Part of a small language model's weights.
Size: MLP 320 SwiGLU, vocabulary 1156, 5.23M parameters.
Each number is 500 + 50 x the weight over its row's rms, rounded and kept within 0 to 999. Layers, rows and columns count from 0. Numbers have three digits each. The size before them is the row's rms in percent of the matrix's.

# gate: layer 4 MLP gate, 320x256, rms 0.0435, rows 150-167, columns 0-255
# up: layer 4 MLP up, 320x256, rms 0.0426, rows 150-167, columns 0-255
# down: layer 4 MLP down (transposed), 320x256, rms 0.0399, rows 150-167, columns 0-255
gate150 104:488472442453520521513518552548534543523557516527489598563478524431555582480445491519449549493519468478502541577499439340477566473562662469493482473583476487551561459547508528479489524496442586453480547533479457439464470547518536533483532539422439510579399413506571540543457478434437509573472542486456417600513473510544480546435540516400585419491508536482546413436488469549535545449381576556497457516525504511485505386464602542529554402477416492451508451538409432493493477491472429476471569513424419568537548514567487483488503445424553543468500502594484436475543405476485450555503506585429468530512517461466481567443533500537411468494528526460430509482423482482627605510519524579459595509489517477479469399490516491421497483452458475492469490469506503408496536476511521
up150 097:492560545452497467405441470480477527525486420485577443492490471474527450469465487584557523531496420598485555467509483486498471444484517524466637436497528555501397510525481552545548509460481431518596467448527503580494528438524547569449374454550485414515496504450498505570419533514461479452529547432496601495496553511515462541529563463464414421443500462412598545570590458442458462437508508507473588519520479498696435468474430513609495493422567515494441507464400454535484461593550575457470407478486591529572551534495497440523475440480450411450478452495409552540555480461547530484503509541552553489555533524500542448587548543549507480540487504517510461405537529463449388449557491529500464531536534506588477478481475449427524479546536460566448510597472474523465469510472590
down150 098:461446500463467504550488557552546512533429435478542546477440541520486500517515471487521562487551488417483627449473483489474546406468561576385555525514465398545557451362541599486397458450536557490590554540491492555487540471507523546514498557564517470549447573545589528499463553487476536573524480481508379519600461449419493390426454490482493479443523469546494488557554442564513423412528464493484542530648422447516556452550480440544431497548526489444483622449432481541491512522488471520479415533450419526576512530511457475434533519489586448587548506475541517533476437529551534476531497572424510543579549534474394525550562449569475523491536501487522501478456417426531507530439458456552464466464428426502510501473526445517494462572405444509477542451499434505500501359512501
gate151 103:571598454518533523543516446425455455614426506610486479548460409473491532563495505574500497491570487458514474448559502380417568441498538512509473527498551502500563545511510473569541455512425673500550562565473539491523454497513473578452585518445436453516470509488523567391482554597495523502506515530470486425547416447582422522488501432507572464503548532518561383526500515565516460502439480536523541530551504556436392477454491530504552474539572499541514565493478512486511486583474495558436511530590496460512465506486498503526585480531446540546457560582390578595548469538506530603499528533431467546564484489479436571560453524499450524543494507576437578447484528533475561475524562383485518490399571547501449451490394522585478500524596578487452499428505494550570458497532520
up151 102:515500459575463460486521454502522495545553452460569563574432544358507545464486505478498553511450536479460517567464508567486435406533485459529481563484562530491557515440490466493417577424449578404494487489578524511418564499591515481435512529440420527520543544437462410613427485482424410484460557458480449533571529446500544515614459480513516441508486433512508481404522538564513455567487483539571475542538474555644484525580554439542518522400444428487483435527506486390500486497612552534450478453564496484446503557504421623546461406427483503469390529521568396531533590544560494532468490458439577503543448494518471603523529548498495502528521564482509520531511597484507485523452506498526555450550589514610460504469404550545523486473473497505519532457462417484514522465500470
down151 102:527530533514556494453557565505493480556521515445547601522590441432487579479535484493537479527546570337612526475521423529507492442478489467499512462411508487473465623474451598505427515452420454536513491452495549408396538535474580498512461425514505411571596546520430468449604380587430532535480565501550536493474566588502463530554546549453432560462451500475499481418461469515484549529520463525545531442473418547500493407509472445567576603535510509433547526496529549494520538549618486486456563494537553576562508466644518534426440520442490540521494478559487503563513517440510540555514505515552547499481460521482550442429488494432505547582427482567554553526527484474638537437508542535572516480565479580512471467518490430496506552574457546532510497459508498566471466556467513
gate152 101:397435467495565520495467467440499520472557527566506477485351499549619420474433548437517504473477514557491546518466532430446566517514517561526552535455454432438471510519514437455434530449484506479394534544500580530447524530469499467496584480504453503513525595472568507361415468543485489597578562424464541483520342510478542545443510476543530541458533502514541443510527521605529598529463558514504426530427514442465375490511592520468445513441491484610476455545533404509439424593373535471488558568440568595461576484529499428519461482411491449532506538496483577487555475433492459537499428488479502472501532500523509492501521558527417443505504429443492511440575445494528498580482492413540500506534452519438467554512482507425562493549460552464486497522632501508455515550448491
up152 101:448557352374491504531471500513463485534489388515440590448494442490533427528467416450437560449521566455444539465483520443562543480584437483505543517529482434573519467612523537479512404441515510498538458508539484560467534494551484567442566513549507344446522469505523495438473449467504498614419493457502553509430433437542523484456367444518581521473479528496500475558451498644534390407437501437563448541513535580533468577517538505599472524522495459551475475523518510421567505540484416556583522492508447502463501570540540564522578515539489432488573449593516523485457495524518447637493420544518478488517503621544500547577534427514519417529511409462500543539518495539481514499492543542544517484526524417458510526478467509424430498472484489499417540503465519520547416483499500
down152 104:526492577498527522590521473449514516488512461491472531455585514456464518516491406411475498527481546563494532516429481579609517527491475523466438477501518534521386561542622513574521464453539460480414517587583428475505486549551460486458498533517546546527473452510520444503532472471544586456475621459485466581495559470532545421455570472455494513436471511529448509565398473487492408559541474491435561531520437435519503487522544461498551527419419567561528544407576540545516370488485533467423527442493484487455444544452513489558507536577611488593568543479547552533603533537549544539494532533586507440537410499457492492587465539416460535538605554388474468508515549417466522546553476530545493482550603565444613588511544475515495562479569500455474471507408489528403516469433519
gate153 111:626512543462563473477537500521397475456500492535545477548567561499508572488534517523393536566499409443457505501508587517542589527563592511412553611588453535499539502519530530580552471547525442483477513538466439540479401479474553476399536512490487451548426359486532555511427532403444452562461472545506543488446504594496531457448495502494474534452479507444527471374461538465515483491531436446457549557596577538448480440545521590496482499590487566466571449540517437533562492449496446442537505466498435458551519535470512498465528491470489496396549450547420500542432408489519584534507556627496486554512483473421543506503478477490496498501555479471477536582533464534492564589418504630482477506446447504504623500454567542500451576481485554490489431422516477489496439375515524
up153 110:474504465524516481520450593488493482497498559560496404437428622568538511554562542536510447546484544507505452523483539521470605502472544513557509581431563414463483480475461485403484484533512419493470569510545438552528449443399586595476552552466542410448555544565462581383465476495576419585514522473542428428531452467448619555571542514485472503438511487481583504401456532498482493514437485476494562584486609503516386439513573565558533533466604468598492517462487445588463478487482517479460523432460475495526586478373534539507474406515501400535485493432518496450533533460473546500509534568531498516493509521518506455515512526422424598532522425510526433528461478554445507528565492416463449529563506424478510510485556551487508457544544578404500478456484400469422480453461517
down153 109:534469424443567568446462455546443478473566518488500455531617534503510512510439504526416461522510485489449604555566598502500570495448556480565514520510463517482567406533489671467478402531483407590531555554522445556542566468485418573603470497495548540484514462502591559488495510509610591550458565499564462480528524470557515466530470460491488475508540552508480479525575530529587477482440482480513507585456446538505570515419485488563423480489544532524542487579434499487545576511554488527445471505447527502507500524498574538563497506441425582576574520459563485579491528510515387483460381541540450515517501498437479530510541567564430462543581576494428565433616454546520414505500604459424580502457454464497550463493527527419409481505514472541484536588477459432558517444536541
gate154 109:595509520523503439489409556421533578491509564547522468532568412521437541469491542492579489475513424470517522415510510443529464402533593569454542515473493471485447500487459528604455537560536463557498538479473567472491597484490649475566543462465502633561485473441351480494525569527487535414564548458416479457483494493588515455536510627474497479510512501502594579483569511491455540428540432464528439468597522531466483431476478540495581492498484500479479633695588560543466528437498505487484527492544483482463472494567536530497427481563503488411458504519462502552518484476507476555487466501536494501496451454556510523493423434432449524530542438466393588570522502576463498548454523511478462565430464501523481470380503555515523564417497532569519470459510477405483541455492502
up154 106:509476551558483484499497550495517490475553475529476550511501540543547565525521545507427572626503586412445486590565452525451507467574526435530479530477551493464465582488527522479522375496493557482524528486384513519496403513510525438520519512527416498575471423465551481516575558444475554516415535448590515565466523504583468495460651509547531511419491544486479556530503557433502481476421461496459479531535507408491522527526516463578515485520479455411529510498447540398448550542554413512505552414556532389459432484464383532499540485435498533484506499522533461479448460396533511558432557514431469518479519549466461527423427500462530478533489674427534539526455512472422503441481552548526529518400442477464460473516429576536474490389508454482431452543436533483569619392477557
down154 108:460399502490572464459493596465515554459500534420475585533562446394545467599423495455366558512449494484450534527491397398523523497459470492482421506584527480476473403566498463462449492468540528562511498469494486502545481567559490489476438572479516582450458552503574473453485496569503503479539573503462487525361552411525537425486495570477467502484559471503536559504615604571612487550402467464585504419490448525540491567522564478574550479469555571526485534530437492516398465536507512520521484514570466517477441485530489436552549506389511565438507531494500497481538533479499538569494524519551543498473423566440434539645432495474518452585516474526565460462466564504550530545500508475486446476440504467544533537438552622429626484458505440462570432498460459463454531533527527
gate155 082:491571567539452416549523475612587404519523483452481513525501553579434439398514504470449489436487486427487441545512476527488490543514615527498540582487458510502479518483451550504533586534543499532528441456410545455532521444525423547484511443548482552470548618500505474477570576437476485479582484488496489504460599495559506492567524532486571414507537396471400516515543392516558465583464426506609479458494451526491419508531518466487532529613443456461585599411438443506515488470498457420436454477504537426401514410581524501497508500428394581463533540472529484504494502566529458421516577476429581526488524534520612511577412543509519472462510445511511470600509507491419436479533512498521452455563519571470515481472431501464547510549375501499490559510522485571434552454541433
up155 084:558482481473474493463536435464520458623516434476539560400454439426427493592549449520484464517553473385484474497489465461472534484506547586447493470493469411501528554531509505513498454543481592422588471458523662481445497471541509447572476491445513501435455517531524521574527437551456497491434538587510504568517482625504504485422493413558499456401517467407466545459517497487533534545410518413575503500584431532539431465461469583442543467524589487453560523486500514515562433532439502472577434424559500482597540504520556399522524573509436447473525461519565558621522503544503564537549469494535565558509506497523467528402471508544473579462483442574473477480491561527476488501463578497473468429473423478450420503551486516445478504518495334422491568539492429517568505549581486
down155 084:451567594544500588565594541474517441519468544434465490481632560524483492402592475536501501408438580489535463428533469500484425516474552564462449554550501618442486500366494534521481504502571394536508483485472547467555509447459476552473517553543475522529484500426444386531458527497515463505533586511560615428488592481527460540502486579394422569505472404528548571487519415461578487518478454537591587502405569535453516458454482434475551617526507499480582553470540491493486475491507453462494510543438430460504433562555548493478376546516461569471502570479451448473449459554508434535508522528513422453425530515437506478502536412430565440491428433501424440459517492493501464408591516552519459510541433529530537479479497469468500558460500570519468447497445556537450518506490523
gate156 087:509518541527509535504479553451437430540467515460481472541451427451498556558501507498491568449484512510468519473503499545465476431507470506493483451483596515476491519462492490470463418525455461583587499488513564567575465397490449432488530505499429489508473511450481468482434560457576543476493498516404475525550468563521556404583526461446545474478433483526501511497518399533405512414478437435506583437472550454570468499487553421608448524460529527528423609478498588432512475632463414507496495522489507568448504434591434369507566496566527366503511587519413496421546479635508486608522509485502483553552515506478463536438477501479520442521487540417442534489517525460374586480509489446364594432517574515521532529551450483551528442573495524518438488428429461500410551491539557
up156 090:478513566488500558500469442594536524504486592459509454517549461553546455517475549497502514508517506501467502500570501490510554615557495507482547531535487501430427590511417536475505529565518438563460545434514488486558491540536498526500443562457496470520609466463455555565526416424562568516475558450515482497432397513519477561521433528505538499365459348488509498514448453503471488494451519483376462493499472497536478523394491503526504514537479485445519456488484492537540651472570390471541488416487524532515470524456478484579504369453453452484546471417494473449474486483580530468528416513617468509566447462468573478641438612508493488508544500588566507545481546537507440538522501508410573587588453528494553393472422519505597518539450486539446474511493502444354481537439561
down156 091:577520606484436525430486547522465564536504537538510444541441589490430432564475489579445528525506499505573426443520480431476524546528494537565502469508498501459521383551404497476539628464515449449607481537438466504420479455585524542432484526516486528416548400484488443513595469499478519520488488521515462490488525468489501443411450502563477511520519456512461458451562553396414538534484514513540406484490387496521512596510525603466546460473455455504549438500533567501508467412562553587450475485517495486553515607463517459471487494464515630525505464565554574549434429514473503424449475466501557571458437478471491539455467480596415621428562558531532522521410565525494437574454561474534502520380487498386562485448542460521464566425506479455509533547543468427580507501466461
gate157 111:544444530553520611462472574545567456396469501552553530552566582551450408522509456524533586493491458514468519450537429513369456529509566392489592491482441513532386561523551586468498545555511552481479486566470484520451474445554486500512568478498494486590426388437426517596505506496505455478502482476501503447498508541479466449530526586541478495549419461548493505400576507498427535527527529524443410457514442497475546464558538503487511529472559440453527437594542516489471574456536480499459440397474402591478455506486513486503450438494525487464516428498522528443510454463535578552494444507513527489549556442561581535461506576417412578459519536451558584485459553489519456494517452543684481528476523487520644531516554531546523464426553646513535432484519508483510525459479513
up157 102:494427541480526525443422576510505538473385545451474523462484529505476511574542483543460475517597472517554556372484463497461541614434456501408433377457516473512504550481391581478529492571523495494541559498451550557561528461430437511486517574456441572460527521541558542525481429442568485414499528557391487590483530514439494516525566549533468569501330521484508539531498539544446569519457492508476436440563465402565536376529474490497523508454446590470456525513519481527528530489490553409434453454502512548473527513458515501495484454528497376529464458487576508533456455646528591406499551470513576456531534451442469550507456528579434532501499492529506623471509464513508521514452523538525510479474492524534559441540568513484504517566505496554542445514510435559519582581615589
down157 104:550508483504557590502512451480541474523582459465481455506552556509449461400499560478435557627445524529488617622542489535448439443560538575563503576583542496487488576535561366498463585442503525520401474484518505496449535488558476456497516456493448479543494429387555549490482450643447474514486439478512589413513464564574490403521521513454417440487492562473476468546502527442539516525542503490422561449493513517423488514428476530516439500513459483496501475444543526528592501527477477436551502506482630456620559524579440529498467477503515550458499563500431546532450526443433461549508529480462469539454451511550448532445505471527465506486524450387490413499481539592478461600468516406512564488469496524435567582493510464540504519500526464519599546460498494513602529351492569
gate158 095:533489505495517501431474555513495518523446465519575553313504477550484541561519458468494518558530452467585573455493528439472445548462542538529531503473522497474481514656549480532586509609432500550573490490505479563474509566525490531509477527541541454491466557488574487529571384519453541482624480493524442585464535524477560451473486483544478538478514553539440469634581529456584541427525505481532446510412427500491468484577526597555495546571510487470447527539500522552579434458420545456481418473522480451490472573526509500434507566416470369526518501520531499471490503468503425417526536537457478573564496531508445495484477527484404516494570480458529537485458530499493533535430552490519478415357560456426634611519625533529434440495441483561561529503520471580548497484561519
up158 096:531563461484347476570510456569529431487512508480471426458411469475483489574469516487509530582467511471506418468523479454489544416461469568511508490478504530477445424515541518564601473547536416490447502466426477440478533466525447504517522547532513489492497594413437488534512525601514622454452539480431494515472520449446521530492472363565477450425487480512495513553544542461461406478572480521462538393471553473508472513503414501535393496603431487512504553488532458536461595469607418461557418479485476491430419474438489440457526587513426439450511400406489447514508448579435502446478512529557471491450543564475508460593474480484452490534560501539523607583419449514425432403471497452480481487519467415465514493465542446460514496547503506497458549467496368630426556467500501
down158 098:575525535545513571507574463468452486412534487409463429480604544491496540453444459524408574541444484532459520437535506510420534429528472497483434443584494472502530522485522450507443506443577479437522410490503468479556523508466574486541566549490509529533550505515505543560439455512498492613544566395483579436576538486458477564501470561495414556585456517467546450517470473519575529448408490500502500493499428559478449423527447511432653467437509508509566447492540583490474467420470523449525549503478499478455480470406516535527473564547483444484481544419488474483520418554466604535531476503470441514392388500393541355558504523526426380501440513551521476434564504478566493436550489457611469541505482453470413454469438504465515559559517414497498555524415443496555467573435499
gate159 108:392470515513410537503481491450480519510596493531485439557556500500475571516484547619492497470507535490462465486420559514544499509485477453448454551455464555492534499527629407596519444489493451510472450445498500413510468493491447495503452538583573497490527413443492523519443606487457420449562472561496453518560581532499509377586524520390499542575443524530520409612437426462435474494459465551462501533508569521523619525440532499433464496493481506500471420614483558387486467514504461523456483458508433431543436526425600450470475565430579538462541457504523465425540425474647491497484475531477536572361470469548393453500504565495453429490523443592426437478493576489490470530499503517473538511468510566458436487555520565511500489419477540506495485458469499504572453493445570
up159 104:538471555541488438395557483520448474517479559536469460513465509466451484458508562539468475530516545470472524565460518483493514470462538440441462537537508579417527475458533417606529450581439516551487463477476573479434466484529559469461494551590506485497426409410512456551533480559539514528489499505512478507538551519503551534380491511495521577495476572508403455515419450503588531506504540477445502520555471512373504592492554569514548501487427506586497474572528566600442473521412480453542533504421473502505454514438509448562554525478650523472513545599488553556499502479468505540587579476494497453502528445451461543445451519484430566543466459616477483535607540466468498551462606510449472460435520705365554465486404576496541519421541412497479496464442529566538513472501542
down159 104:468529487446502514476511436449576505414460436454492531475418508556436470429516554500515611489531488541493464482507470516451465554433447499543593388448451503461472417451482522601463526494480409611500472527564520531464443471392471466442503459417510453502527512463488496527449454437528581544621507485419535478522584430526495544485476483491447484536571464491498432554483393466538442586520443375552516475466534354471520483444441614495508435509516517497509441400424472470522451506547455535423501499577470495530511516446534436582471462451489483535504518537537406457530494469453592542455429482496421382486461449482613525559540632502485501460475478471497516630515461522499540434524505456492523563483539486424478453576464516478483550519561542506522506509466527506541559512342536
gate160 081:563478542491548470561505512605549493460523497469498520353531539549536452480470476541498501397512440494577573513519544542547529495504440542386479547475423555528478455547513587523621576529588535477505455507491475560514522555500523559600575525516531478433497486521547481564593390527520549467491452483490363491570554610527496481490510481540529520508509476607503483487467525553506461495473453474462448525473478493432455576479452517504604385578444449499512539519509474449510504551503520467543565487375537485433433373531490406419452488463506552444517524404432444490422536520439443531383475527443514434414552505425541460361541521564392500475485465461505479547537510452552478509522416570506459522544457483474501449468555507572578566508532521457545544480525551486544550547529447
up160 089:475546555501494495435404546518525516433460481596552552429553610580486458483434494483564448512453416471491539460553518515351522426581481484509512500656503583429414439475530490501423498588526561495399497541436525460474572540471530546555517462571498432500485516477441483437527451371464451515424554406500514505464458507495469522418548576475487536513505476434526479558530550470525563444470534525443551410470582529511438503445523439473568508468396477436536498559545460622486519501510548490538490480493453463487499432489570526527480442448458543427453530475555493516578523513523434527558605532457470333550561479553438389524517514473505494497491415515558495547454482473530507466473441517491424511440435510476551487414566525556518494484573599519538501499491517516522560575579522
down160 088:575448505502528478568499467501446504474467537410483478519477496485487527590463563592516459488512439576544478537492480536493471469596587391549459471495530518477568423485405546502568538531396540380478527366439450454474505485384550465545508517452471520494509520536529617521492632514375478462480423644546616515505465507478478478546502583408582474559515547499509407449524488443523608513473499550428474567522441527556484541464474524551491505521529596532489555398447586474498541451507521466488535482505546542473527540538536540445510624494634535478529410506498581537591472488629534485476513450487499481500495460523447575520553485569487514497533434495547474531544418459456478552419553527500498431479473486407445529511511519477552529504466454506536461509535446498504419522546465
gate161 106:551412463521568526460369572423474406529508532505551447418574460496472540487590460560495538464540572475484498527485603498404411454500588391488459498436551370435530473467555517550518548525573523519493535477597516547616441408489532553463446532535549394463454406456519468521481540490506578518545437450497464512553489505416603488513551433468489548503469389502497480423541570493538553515557468540484525508557536457587567479508524523631494473527586498471393527547502417554426502471478507500558462483514492493534489516499474568518493533390488470494485550503395482408448491488485465508527549463517472526516435492487473492483513472580509590477556620527446519451475588531418438555485623428493425450478517565477509495455430445479459438483546477549508479442486507512455479459492497
up161 105:553586451586527554555426495491463407541509509511500497463540501488531504553512505454426506471448550397478515464518623470472398458497521509489526510499519406512478552482515452556567446534462496489493508504547558502558369349595548543368447473468459437490506505475614501443497515542521514504473449491512510504465512555463582509512532453554547416418459465551419509484484471452551438478498544508541582514637515547563524428540450586516581488423511457487540473482504495479450464559525479606581550434582518520514404526519368503531529504382425518471560571456483505483441492457523518568483512503474621458460438516552441481448491523468548516537532610478450492483469596404386474517500581480525470500466518466487426607511543472422497460437494464520486505512410496440477552508487482
down161 093:446501509453482544537507515507486499503532580564498503543446551476463541539451460497665369436520424515544425520499481530456515532490436438488535441492408538585501482512483450424512426532479460568530469523495514408485519452506474515513444458499445484434429455481404524431515444452512476456503526497499500511543539579458455451474472518533447523564519475545610500458492448416502593539549462462548494522367484500504512554584566443519503451578418557500530497521489547529551534458470439505482490520516551463544448535431537535566405558441557520432539427476546502461452429467533511457590477414525483484545529507534614531608567536485480492413408513498431606484546568509509470540537523498502673447511523412417453520467609532466534576367521453550503558529517413474457464441477551
gate162 092:499438569473452450535597530414495534589532571491493546497521559448443505450584543504563542538546447534464502496424500524533488584541479507558477528525549501440472513469482525488540561466525518492495534581527508630546507450542551514540517473509545435555450550519560499597405484413485451553462472441457511542442577536524534491365536544496524489571466473543456533399523575459502476495540462515438503537557562572506565496601396602421527464561505507443521464473460446486401498403558456498517501522363457508429483533435434542468497525412493509547483540524485400446435446498480494495463554514571495469563558527386453504529568490497555465479474399482473526479540461497456545421510559519528535496427517453426536584543527445578457596577454592533488555419388534587480534429478514
up162 093:538450522491505477488430437476459426516498440477524606442609517559591482572466476472547488470570443513594589557513553433527536491523545495466488537485502519459443530556551482508575494354457582502494478529516441569460500504472451480477476528511534487417605540464616538500523516557509463537493440417515510501481489509502518508484566440536530529439465447473470509447496565509480468592463543522499382483535523600559536503525409508540513532467533457486547468542467446493462495531512528548538550497550490551493527490344484533523553520340472506523525505457528576393453614557522408404501481556568526475607456427484571404476602648478455413553497537484499445482492523530506380595475461476476480455516525456467471524437547510482432470560496487555487529481436438449486561546503418
down162 094:551502400525405488489439511428509473479457477543442552515427567491459528466437568578429533590536508477514465523541494544586420473557498528426593385506469479647551488445409531569454462526512470524478500515386511576462442495575529468577558515485444443561489435496468537557513529472423404593498515529498543513389480579509513457442431465483481529481412507461549482419469500458562473525499494480521464464512503525536508586442478396477509514569504545460531492466462509556505497495524513488492433513482494456457487535624493465535512473513545417479517505475461520537417396516459554413463435389484498492509526546453459521533453539497493502487431514479538513520453449442507488528481636474491482569533484426380426426488588508509618594465438483534617487629541502562551528548487456
gate163 086:525522542573425493489476517456439513555538444590425656402420523490572473479502461497460547467504438463502494501519618394523532462415579419504492574498490497472543510549555460414559465431515551421451383462432535534490508431448518526477476476471471538486488485473563447537513472501506601595564496484404528490494552546464508464506539506366485478454509454532499485427524528547614382480385456491470413504519483520557436450556455566531490450509514483403509495478434479469484521552421530542450561400525487570457549492517498489571488514452506500347633622510464504488595488511502457540499578527451583510480521531467483510471456489522451459383503476387489508444518415566548472545554540535504537469501462497437489546496499522475417460435465461502475498541506526488478528556532462
up163 093:489462447465616537544444519489551462510474514477538464480482388518467635542519520557425510502515475462488543502530431552459588599583573510465549464436470530536494476469487529496404492500533550582506500607478500559527474559495524445600593482526403493584491437501440504546420587463504459526567590512489482537463409496513464491528530503520539524598534551488558482537393595562434575526561458530520519548508570522456551503543529499437476581505469525535515499593553543464507412400489467505481527551450447492442431468516567501423434574500532489536426467585453456461488514509604477610535496489458504524555500406490539535495610489435477550509567534497449523448525549477453548483419448451418489438430522514425523580492496492521557530470555564526556407390568544446415552517509540
down163 090:462501537607443572525391563464494544497625343481470555465408465521523563559458522482458541574471472498530536516489538461525533501442493449515473505467462505502506526551502501465534482494479464457424360465452504554520512504552498491457534418498472472490524485459568454513481537480548570599541497486435526610510478487502525451566495510506538519459581505456562467477496585568483435554465482522418492561498461474601470537516525488497535479462518502466540474537473499486451519465581464602452554474476426579432475498436553473577463481517491441470566450456439420475535572520568491527492605437422572486428434485438584557473526470525427466442702482450533545508477482560473492555433575536460534545485554594517558523537543483515455469403541508475504482455593567363573425561497465
gate164 110:484487501576586558479481501436523495482534465471523545554493521445473519482554568484445671464497492457496546463586538499491533501442499538502509471509437481461515525534556516512529569498538556468505426478492430619519387423418539598477492452512462409614479513507491492466392553489484487553526547513413480510428528480422546527540560546439467516593407457486458485464527616495455434485527486583502496566451605542526560420494481671466502488531505501500469529505480505434412516525417547500486482573451453493560483550396421470501516479395551578484468491510504467416450404520647406562516494530550500459472516473490432450448471551423506419454580428548504523483487499478449604492506477469502447501422511481471537495499609463566469498515483598506499502470540515547490472457524407
up164 108:569489549432512408475394483471494524475566392440495474531420482573528461573520509542472505425513539577506473491549538494506578558524483483533587415533494467570408506504484561465441537467463486512574471589462497527541452540533564485493471525497526423572468468554603528455476454485444511522524476441475465501592500495465542480537582570520442448536506526450559586341580515552454528543486440547447545496497524538560525412547553512542394443457600533464507581499500435500461449491530518472567509453476505526453483599446357560395474481392490407445546507579532446458493487517539540517494508518415476320578512492474479451510520522517494502533533559551412526521553436523468432499506576471554492478479456502526494596517564439419511468537515591510452552505549484468399510534474478
down164 104:444535551437486463395499477514544554364412559497448511432446471424522648425436474497542518591494485444565524504501551513581567443610543454538495464499521514440404631472445505608508517598541490418565572528520525504575471473587582560539540466433428474567503492474531446529529497516464460477600459554563444464458529624458452493442507519571603491511563502475419451471564469439601556532431546440461523491549479479529589380516544519555546494391512576456466497442536469531613479450512493557466524470467490470517503470524455504451504394481502513491568456563448421526458522477461490554559479489491495469522478560441535482463485515518465520548503498617451550525489443489571521527526498480497501470539535479461539542508506436562630565505497461518494471476445520483532494442504470
gate165 098:561456498444475543443428531575552519437481420521483457493567535504518521537552568495546504458469502621461534461523562545454501481533481560419499500542425488519495481576499545494517508467524434542464402446486481498546556517492522506418531506573499484491608471487466445526560514446549502491523490566343522490490452513458499548471588486493485508525520520444458417442290525614452447442539481462523448497473628577563511484504551442539530456533512455496496529557498446457480447478532562524438626532458569482501500505513539531494551468501525609440485497634452428500538510534519420546555602483538402447529429445543440508481598558513421573521537551491490459425577536501539576494505569500535469472483483465514594481445560498562514573573551527545521381510493561520518535492395526
up165 094:537433482462487570543465529501434481533578434441483466480483549486518539655463506473550570447488508454473482470463506426484510447506548560527459542536447481496551510513472457532584429527491545475528526468493604479492490500561453535499402567508415480377548587457573481407463498457445498601470547530487529473448471622482490517483520465550583519534515560437454453531515559609545468532440447506532487555542560553499474471492539454524505515484512538492427548401559428421582458502508519405512496470533442489493475589464563510516550478494506510688494392527559538395399578500483436524423533523485488482486542522593513507558545531483519503474549507410545550465517533594503520493454499498463433504403480555449469568501481528471440513507562438469473446506502407353573398537463447
down165 094:474557496500554466487450518435512481463467576522431422533546525500565529445544496518484499513562505498524455598414421437480451569557531566495520585478516466416561446411482562572515533517543447611444539475543400563580522634456606547509503510506515489463468432516488496595511455557561502485491449563496442537578524513503572599507473423473592533465562500536474463499502471496540547547518463429491478456516466550452521476458604460516503532503590527527522418524504575506542562550550625590443502444574457505504427507599519608615498502588454462509466481461492498507482493470604460438515474582582543599465572461464525493547528532456484487513540545537532482407459417485506508493605568479485498447510447569523463529363457520518559499490433469620454515472488491522552509531455449
gate166 099:501520502585516499484448531420442470410468494498540536411479430588417539445526450541536476542459480514464519506472534532461476502620566447512611509524499556543632545460469524506469529550448516570555519567445419537480558462487480463604527472548507519507465485507459613516471486401474522472580562489506488504430560510539487516525492624468432561447516508501416552575451507465489480518623486513476576489484509349519582545566552491484497628490495581500443505506477464566562533434528502512587473562504485510494533505447555524508500395425495508594548538432587580489492524444554470531515479476557534553549492577485509436477415567525570536516502535462457539533520457486475429522463514522480521489564545440404605512555559459412545462505424508610539463568489573399470444440524533
up166 094:486503423545485477491453372517495485538508540535446483546455533485608522483462426502471456498497424525435535519460530455549472552515516485530499458497501488486516420524533504553466473500444518431463484431481443485548454591472518541615497490508461569536447601491545502478465501545461501491519535598426470515456434517474443417484501570592465609490507556538457581598610438520535485593410447545519430536525486501487470491545524499439511547542395483491573459491481461357419584483538568429489645547495532537494573590463476534430556572425508526476540416448475511424505503520511534566486455496508534395516492501646431486551456465552571389480534479487521527421517531511540540487523658522522545435491486575498553482543417477498593565549453501503466584520485515462473479539535448
down166 095:431453387493502479427490468620466446513422502483512526451448470481418512465512451563458496538521536552486415544455441508446463582439531394473524623564499534437531573385549388532473451545525545517566515578430513473562482461464402457521529523555446434475491480593440481569584499533507555555537504494531636450501493520499544589478477552542539479494476541439510522405505514414488529487609550461558573477504505496517591426573498492485492509476578532562499502537511581544669511549386470526537544526436466479506498455489492487446516412487452468520454512549482478476515422569519574497477474517469451556477514417564564466548464496554500472480417528559521482541465543510548562452472597493370488493567537481576483515519510536466490577453540550563487423506388498485471513506449524
gate167 100:465532522554528506483461545457437407532458464524461471494577384530444572505518452482398551464467565429481471545540481488388536549558511440495514538509405566496513482495551536511427470491525543533517395564503484521439466429453537479494617499558523420547496446489478432530554564532492471497506516562475447494424556445468481423479460489462501529535506439501451401566477482407458514463551457484499485437515572449403418560502475502438506641486542549501503518417566625398475494482555501577442517416527543437511456504619573538474447430446518544435470476426474528513595443574561418455480453538579493465501439508511498515488456492445570494521471481478558529586490466472458541461443538440492514498436523512456553487515472558512500472455533529494632446410559472443523493404569641
up167 098:361563481614414498375494499414506504531453430546512564530502483415439493537465386478599461564589540545497541470511486470405507555492337468562534405532479576546455465495577434481450489541415508503564529581483550478564486648378511491458396450443506493522488507534544482399498502497452486454455480517549471534414468544532427571446570404522517515500602529469462510525549580545556522507485514542504489477473399551465439515435448462480567494420559478404507506565547498586528590523510459507566485577527465465561461460532525500473585455483541460551533561537434517509538533456510541495429566529506487472547507539527455546585545545481557472454484518500508484497480509499551503493490520482497536492414508495432447419464538481459492534465521384592490445492482481432471519536491486
down167 100:501502517556532555581538462561506466465553606389454507435455474458544486445590509369423613485456497513480483544535510496517504481543459527469452509493482474524443480526502440551581473523453513523466523449489535522544467565502547412544491496517436501618567459531487588550475569564474525493599416504515464498453543479383505497458495483539516501519535482556461454550434557465540608576549610457612531567464576419537559499509402529527473414466444453500483576492507471425510471370564504561478595453455460468446500458609477467526578528456447508524521442423458534438501505390465462494539583439514549559501563496610433456492562455428456556523458609605503469472505480519483583503591475510495434543491533540464556515564477470501563537506500470465424523561535499486530462471512560